Part of a small language model's weights: MLP 512 GELU, 150M tokens.
Each number is 128 + 24 x the weight over its row's rms, rounded and kept within 0 to 255. Layers, rows and columns count from 0. Numbers have three digits each. The size before them is the row's rms in percent of the matrix's.

# layer 8 MLP up, 512x128, rms 0.0852, rows 419-511, columns 64-127
109:110147122124124148179116150137137146129134168104103104181158118159148115157103121099155126106123149133115105114128098107151109101137135144114118112131144146180133092079145176099104123079167134
099:142153124132148112121110104116148155118140152100109124143122138116152116144137167161142118128145147146166136129145117144088140113116140123123151122116114121144136159118087079137110122100102112
104:128136140124101159162163072129133122074105140102117150116171095129115152122131122136136123088115131166127147103125148174108146121146161159101133112116122144122128113101094082133128112094142152
103:124138135174095149146124141120134114108077075133115147140157156142151140144137112058114128113113123106104142107129103162126088162117153181133128127121109106177115069118109129166086168119142126
112:114105131153156134121172096091083145113153119128120116140135110133135166128160178126137137142098145160178115130150109105100110089119136124119111097096146103121089123145144106109167123106107172
097:132112141156088123103091120153124085171141164117095142145165133051155150134140134125125137178149137129080147103122099120127118159103154151119138146129132163156131132127113128081164130140130139
104:112145158141116104150138144144135104123158170176117119135167138122120115148099105121103140158147162094156124115132108106106084126135113145108126146140131165126111066107105138125164140114135173
081:141172161111111106148141087101089164139158183125127145123170091149198061119132136140147114094141124143111120123149132153099091142112138080102145109124140115131157114131118142084077113136113119
102:136182134198124159179124137172140110134131133127135127137120148130166127151143129096163133168159127105128130157091114151117089088120143149111128088116143132170156062138116145138107105101150103
117:125160132189109128127146108119137094180103180124107144148123153163129134131158170096090146145166152117101163091135147102107148142137143107112139141094099138120098127146083162122123153125127133
096:096105136169097121123154122120090082155147095138111137124136108118141195132111123132086146113140170103108108109119116096121120130119126171120132104121159158108131147095152111111150115132082187
113:124123152185161148110141109139123128143148121114091149157099150134113168143096108091161140089131135114148185135118150075111126106124120146099122134128128173137128109076098187113139097169068130
092:126151136115137126178141136168123154127141126136188124139089073132157114173132148098112127126104149119115102127149106112113126077135108091088135107135141157146123112093110100112160137122126129
101:128145144155154099138147123145130128129123079096104192141124146108172109131093127153100106098118154115178120103178087121112126131121129109130130099108090142141131102107109108125084127108136173
095:122133125135140146154139111078144140153081136109133150160135145135154147136151147087153099147139143091115107121110147142112164104143155175142104122108118125128078071127098133152140150084099113
086:126148106125160128117129116088123143134180162153132109112135090087101131122190170113105133138114134154152135112131139110144094152140094158137136122154160163135138126143130116110174091154092119
102:141146106128158169117154145076139194145144125133162111123138129140181116125178165121129152114119127120169109095153164144155136117125122088128105076122121121095127124126142160103125151084145138
095:121145150108141134115117116105116129140097150157151117140118095107172115130170188123112124184085142121132132120140172112125163172125133115139084069096125146160176117176076108101122179112102155
095:124153137119123121166148120134097150115170147099137129157141102143156140137155132112184130104146148125142080102104136141089159151141114143091126085129142146123142125133142135108130088092162099
099:114141137078138134154116108130099088086147157122141119153133150107129140136184141121130142157144132134140168135102137163134117095145136133137145135105108111136150100150132150084108111118131162
088:123136171154108173111107174172159160145112106133101138136162111115178114132158117166095145123078122163126147109134147119090131153098142133136128117093115166152122143103093146094094118112128103
091:092133168148155127120128099165155119135145121136144145159100110113124142128160145158137120142159120133108100119117120111101124117121152088112096109127158149094097190153115084080139137120139137
099:148131158119118149112150110100126136165164107121083109149124115123115137117172145079120164123152113126173127108145134139140120094124157136137085150124104131168153128108096154103166143129140106
102:122096123134149145157173132115167151118104077144133127148119097160126148158126115120112116078157163155122110073133127114140151132126137148143108103119142125148153133096186120125130111103110102
105:091110141162139148114098108112154157142127170145106132155064140111132089146131148143178134157132171152166138102152130152117131117120148136117078141114146087130142125168126109113097152107150124
085:109101140148156156123149115102142140093130142127107195139156132186110161132114122127117169103148168161107140118133122081104128148165107169134093117108109157102090126125142144118141088147157097
094:096116143121128133151133104086087161162141103150110102120104150095152150138132108107180120071097144167139185128187148114098100093139132103175121133121121098121131131136118122119139154094134144
106:146101132162110123129179113115107163139123118109076158138169135135166130138161129131155162135153102104135137133155150115094114136072131136127114091113123131108097123101136140093164130104130179
101:103142156131145144129111134137124154133154166079116159147143109086198133124149139123160148126147138134141115093162137125090171142098118138121110096106097162148134108128055129101078146106156116
092:097096137147158132136139124130138130146133146104139155143157106146101144139136169107093120139097190151129170112109082086094108130174131173098129096105155128166164120121098130145135127147165143
108:137142156156129123143109087124123151156123131147104138157108098170137162164097125123146163149160181109146117098142116116115132112135122132130090184120125153115155125119138151171116139118155132
090:147152128142171178156141118120113164152146131119102155133133170150180129154120148152109141090101099135155143125149131156110132173128114121111119121101082119110119130098126151127153191111118116
087:099118150128127156104159130077127088133146131123164124127159121119121160121098116090109145089058159128108180121114129125103152111152153161077140136106131123141147127129139078118182138126124140
101:131121114094184174138146103128131162131095115158137131139135129145145157147129119112142149065115133125113159158146149133111124100159134130116096118093075113133117081131115170116133098106092171
095:149161135148142145127106089101073154152115125144121136171103107195137140165116118142105123151144143132116110103143143096091149129113130058076147120134170157122155120115101130100081138157105078
093:105147141135156180169163091121127141168123128169121120133101099063113116114144159145140115120088088123134128104158106158121145135147135138134081127123099141094124115126183107133171151098114117
101:124157145156148161112113120178141132124151170153121114149149117135153163159099122055143124105129095119122168107141119135101145173157134155131139115136114112139122113115111150127151146094086131
093:083153131097156138155170096136143158113119099092112145139104133170142184149131129148150106108170121116099132130155139131096168105121148086088091143128117148148110108107153142144096138107130151
108:128146155110121120162136093151137126131135100112158164138201102149165141160141114101091122152091135117145113133104061090095116115127152143107140121122151131151118080085093119137094101150176129
110:156156133138126141157155163160089071112089150100136144160126132101147155154113127122111136171130134096172147108106121117149142129157135175119161148136137126157154111106099145137128124132152169
109:104108143095105122109133116048149139171134169150068143142175137162148122121151154132079139121093118136120149119153128131111101130111142149132077100127106143081093102152112136102133131116107144
115:095110162133141144149111098117129152133161134145142125141083108145099109163144148116124117193151151122134085094119144121145160090128181106148115102147144126155140173087122117105160154121130113
100:120152135126152168136133149119085143138160118130139142131166131145107118149149090125105118119108107123155141123075116139143065088169143114141130141152132125146124113154142164152138086140121131
106:102105139147177150114184121117124131132145146148149125150156172148158114150128142108138153092093135142183125113159128115109057153108122120126149135126113121126076060137179131141104121123101174
091:124183131129195153148100133109130103115147164157163104127131098147158114150121153070142153160121101149105171117126138165077113159136157126136094137120146160130153101137113129126145097102084124
110:112130098157135122109125099100143130160118101091099119163140119113134142141152154111106138114108170178093146134172087152130127145101159120066107110120158130132135137082134077138177171112185131
093:121151151178148132169172137100166120141171085101128152142188132130172166133140119136110113116094123120114074130159131112088108137097129109133122137132177119147113096114124143124133111112100134
096:112123153119147158149112133116132115129148110120152160128102096176132089157159131127139116155118157154117163090142095181124127142160135177147116154105134145139138150145145143149151087123146121
087:131139141134172130180117117115138137117155168144154112135085130111164123143140132107155152157139173156114172155137156119071070120135134123122117095118165126121179120153165103101143050135113126
108:132102123086093134138121094125125113142177114133103166131136145181122094145058134118153160110109152112157155093136145113086137089123156127126081125116140107179147151149105129107088143120152095
110:129120123130158107147175129124105120100151107158161169119138153159169131145130110096098133131105126144158137096167144092111168142112129118110129114108115139151132132118125081146167122130091160
108:116112130089141133140141090145111106132145120126133140154106098100167130152146138116109151117130153153143090145114083138114099179105147112080117094134165124143128102107119131112161114111149144
106:161120172172142105142112132142141105143146133088099145136148142137129123134120127090174139156170134120170161097134127125100108100133122172131102160099154134113103092116094154116142153118147116
104:167109147155118128132150120131122114149108118138110175139124191179189092151126127088126148161109145093106128116122128085112103152159113148081112125114111154131120124130095106137117169129130160
097:126129138140167131163136116092156139081122094152168137152175112113131110151112171124101108079141141178129133129128107156146148129170142192112143151100112122105166154108138139127158100102136154
106:129137100131115162208093103139179142144119149138120164151088129129127099134127133144159105128095147159163155084135121113105134161122154146159084140154090116180141107119102117141145120097115154
102:135135135127163160101103141163112137127150151122111112139100161114121129151092113136136119162139117131126153110115186103094155133112128115079110084117121141150165116107099128103118143105079153
101:156098132169092115138140123090106123176143098111123103137184098149159098119148139108109129108080117118103155122123128139158096146174131176117127096141156126158116131139085085124130113119138193
100:137144132112144153154109125133098151144132153137087157142081096122138108117145130109123114117155145098093104082120121074104154164104146112128154093160116144151102145112110152111165161110108140
099:106139128148126141123155094109097115107092176157116119149139135118112148129103155114149104108133138117115129120141108170146078118117124176099095119111144128131172073118120137144163134101117146
113:102120142154115125077174082099158124128145110126088139132154155101148105136126153119098136084104103158137172120176142174135101141148149128105125089104131110160123123100114089138137135109101162
102:097150149138112131134151109109138097149136107184199140127148136147136146110118166143112109104111134132114151120114118101126105156147131137086114147112161128137121107135151097147146119086148168
108:108151148153127155134125121106090172115173138096166147151116116154126141127095112141127152120114130136127146107091150085133163097142168158116098097141143111140101165114106176128106091119146120
099:092149169097141133109129103119123110177134089133101125118154097122119109136161166124108114153182110156164143111164108112103122125122170109087102107095145078127132099102149128111110144109105142
099:098134159124134140151136117084145152125136153133073153137121155175149153133176150095109107125123113165105122094081136114111152112113124147142106077125168158143100158097121142139150143142100072
105:104114154155136174126131105158120166109115185138143133131083096107120124146151147142146197135127152144133122132112122127113115184133145164123083138114169130126137141112129113131127161105138076
104:116103123199113144092142131119127120171117125138110128144126114105157129146148158118088139133090150110127169131163108137129099183155148141138157121107118115092089099121163105128139129104142160
110:148136130147136130118123127111100122144116109176138144153145113095130123143136082121094172122121168107109126145134092130118105137136124141108105123142087160159168084104171147139142164131111179
096:143092080108123152154125126151128096125124083163149153155140087076152126158103183123131089112146192112086151108169142132139098118153133131101130107114119140172132107156105082136141116112116128
095:135147177110132151147052127153102164141133100099137121170130087109109134151090116157129130118083153110098143121118111127139146107166124147139146158131109163144163102076133120107118116119109122
108:158150138134123124103112112106166139161137164113090131164179136113148098117182170144120105123085121145152129110120080145141152112162149129102119162101103120148142111091102124125176121131148122
100:114105127134145154123096100128143139140178136082087141131115095116112134145132106118115115172139158110153133130115154117110149153135144160138066089111100149170139078111111136130108122127162130
085:107118122173140113127189104142176135115139159122133137116130139117126178120136130156152122107074148105117106097139146136125165166120144110142181124084131138091099161110105148109140126126141125
103:118138140138146140124128115144129121148180114166097137151114130088141099133149117122088157152091113168144115122155044132134092093155149146124126142128157094144084124161118170131153097137137109
106:111153117106108132152103110161118132171147184152072116120103114124122132147152143119109171123162135186121092141098128124112142156118126152082130161095165161140173139119104179135168169118151138
104:103124152145168145150113103147090116116117138163109129140091098123124132152106162123123156169133148114108152130141092160135093098152154116095125158104141119092102144097128151126152114114126155
091:092140075136110157121161111156114140142096139121122130129153122144107148127101103062162125126129167143069128103126127115111121157088144141072108109107164117139135078144141116121146123114123105
102:129093141131152158153150151135157161155126133103129145152136107174129149152102135115061104093150148147099137124152103102129156153137162111073110091147160121126148154092151071108133117140153130
096:144159156119174141143166124076141174131088144122091168160138103152153132137121121110114114126132120147157121114127130114104196110123135113127113097117112168163118130090151097089111117108130089
108:116176109113097144169125121173158163089125141145177139169134117120146161161125130148136121105107127167189129107120167123111104088115133112095128130129125107162160136112111128099147130110152134
104:137133148183132132152102167119137123158129155113096129163109140124160125151138115126144119078120120152143110103131117103112090118113165128141144169137125130163125164146097170142075147119104094
098:137113157145118139160163072122097142120093116124104177155156114157127163125087125130100137117113111081156140104127096138092110075149122129106117150132148126107098133109102146143146123085128124
099:113156142158183191129150097117111145084162164138096116108138117134160083155102137099149128135187168138106183117108137139100120108168142168122100144141097122117126140108093157116098121095137134
089:136158170105164162164154130118153131102162128064110145121155110095108112131160080133075132116101106179116146130144135123144160150110135138172094132129153129131120093123137134118120091131142144
082:124122142102109122147145125156163113129094135133137160157086105155176135152112139103098122180114131091088150103103166087107137087158142151082113106093129126168121129137151155155095123123181149
113:106165124127128141167114155140161077138149124117170111159156081120115123153088143108151128142099151169141134117098126132123103124110143157108098125121175172156097098134154126125139155105165096
094:135140147143164158163163126140095128112118152142112168140171131102127149147140145150109117108111175110148118153106177116105138089130143120096121113087097146076139145060086182102121151127160115
106:107134139102130150132084105157115133137124162120106127162131139143150156157178105099125174131111166133091108129121089105103121076110146123120099136125139183102083177100104107112125142114133119
097:084160119115113097153181122128148122132117140129143127137106073109144104147150134119127159173156162052144148093135101159107099114134154128104068117112162130136113105109098104116136162131144111
117:083148124118140141175138081158110079129135110115131156153159119110185127141115148172121142119115144120111134135124111099123147091140151159132116134101131126132083100153104125126107075120095152
102:133145126139137143124098138183099111171122182127148133155111116143126142131138123124139166117087135092105122112141116126118117120136143123130152148107092131165129182129114157125205119096152110
093:088153155150126153140123131129080112172127081137162132168113089165128130141100132120167155136139183143148127103135108109090086115091128146110085129120093124129166124121145120125114097101138133
109:160117145121143155141117152126109094118157083121154146134188120132161117160113138172095120071121160105173150118152100078114099106152134147130103124103084091128116119129104167124141131135132135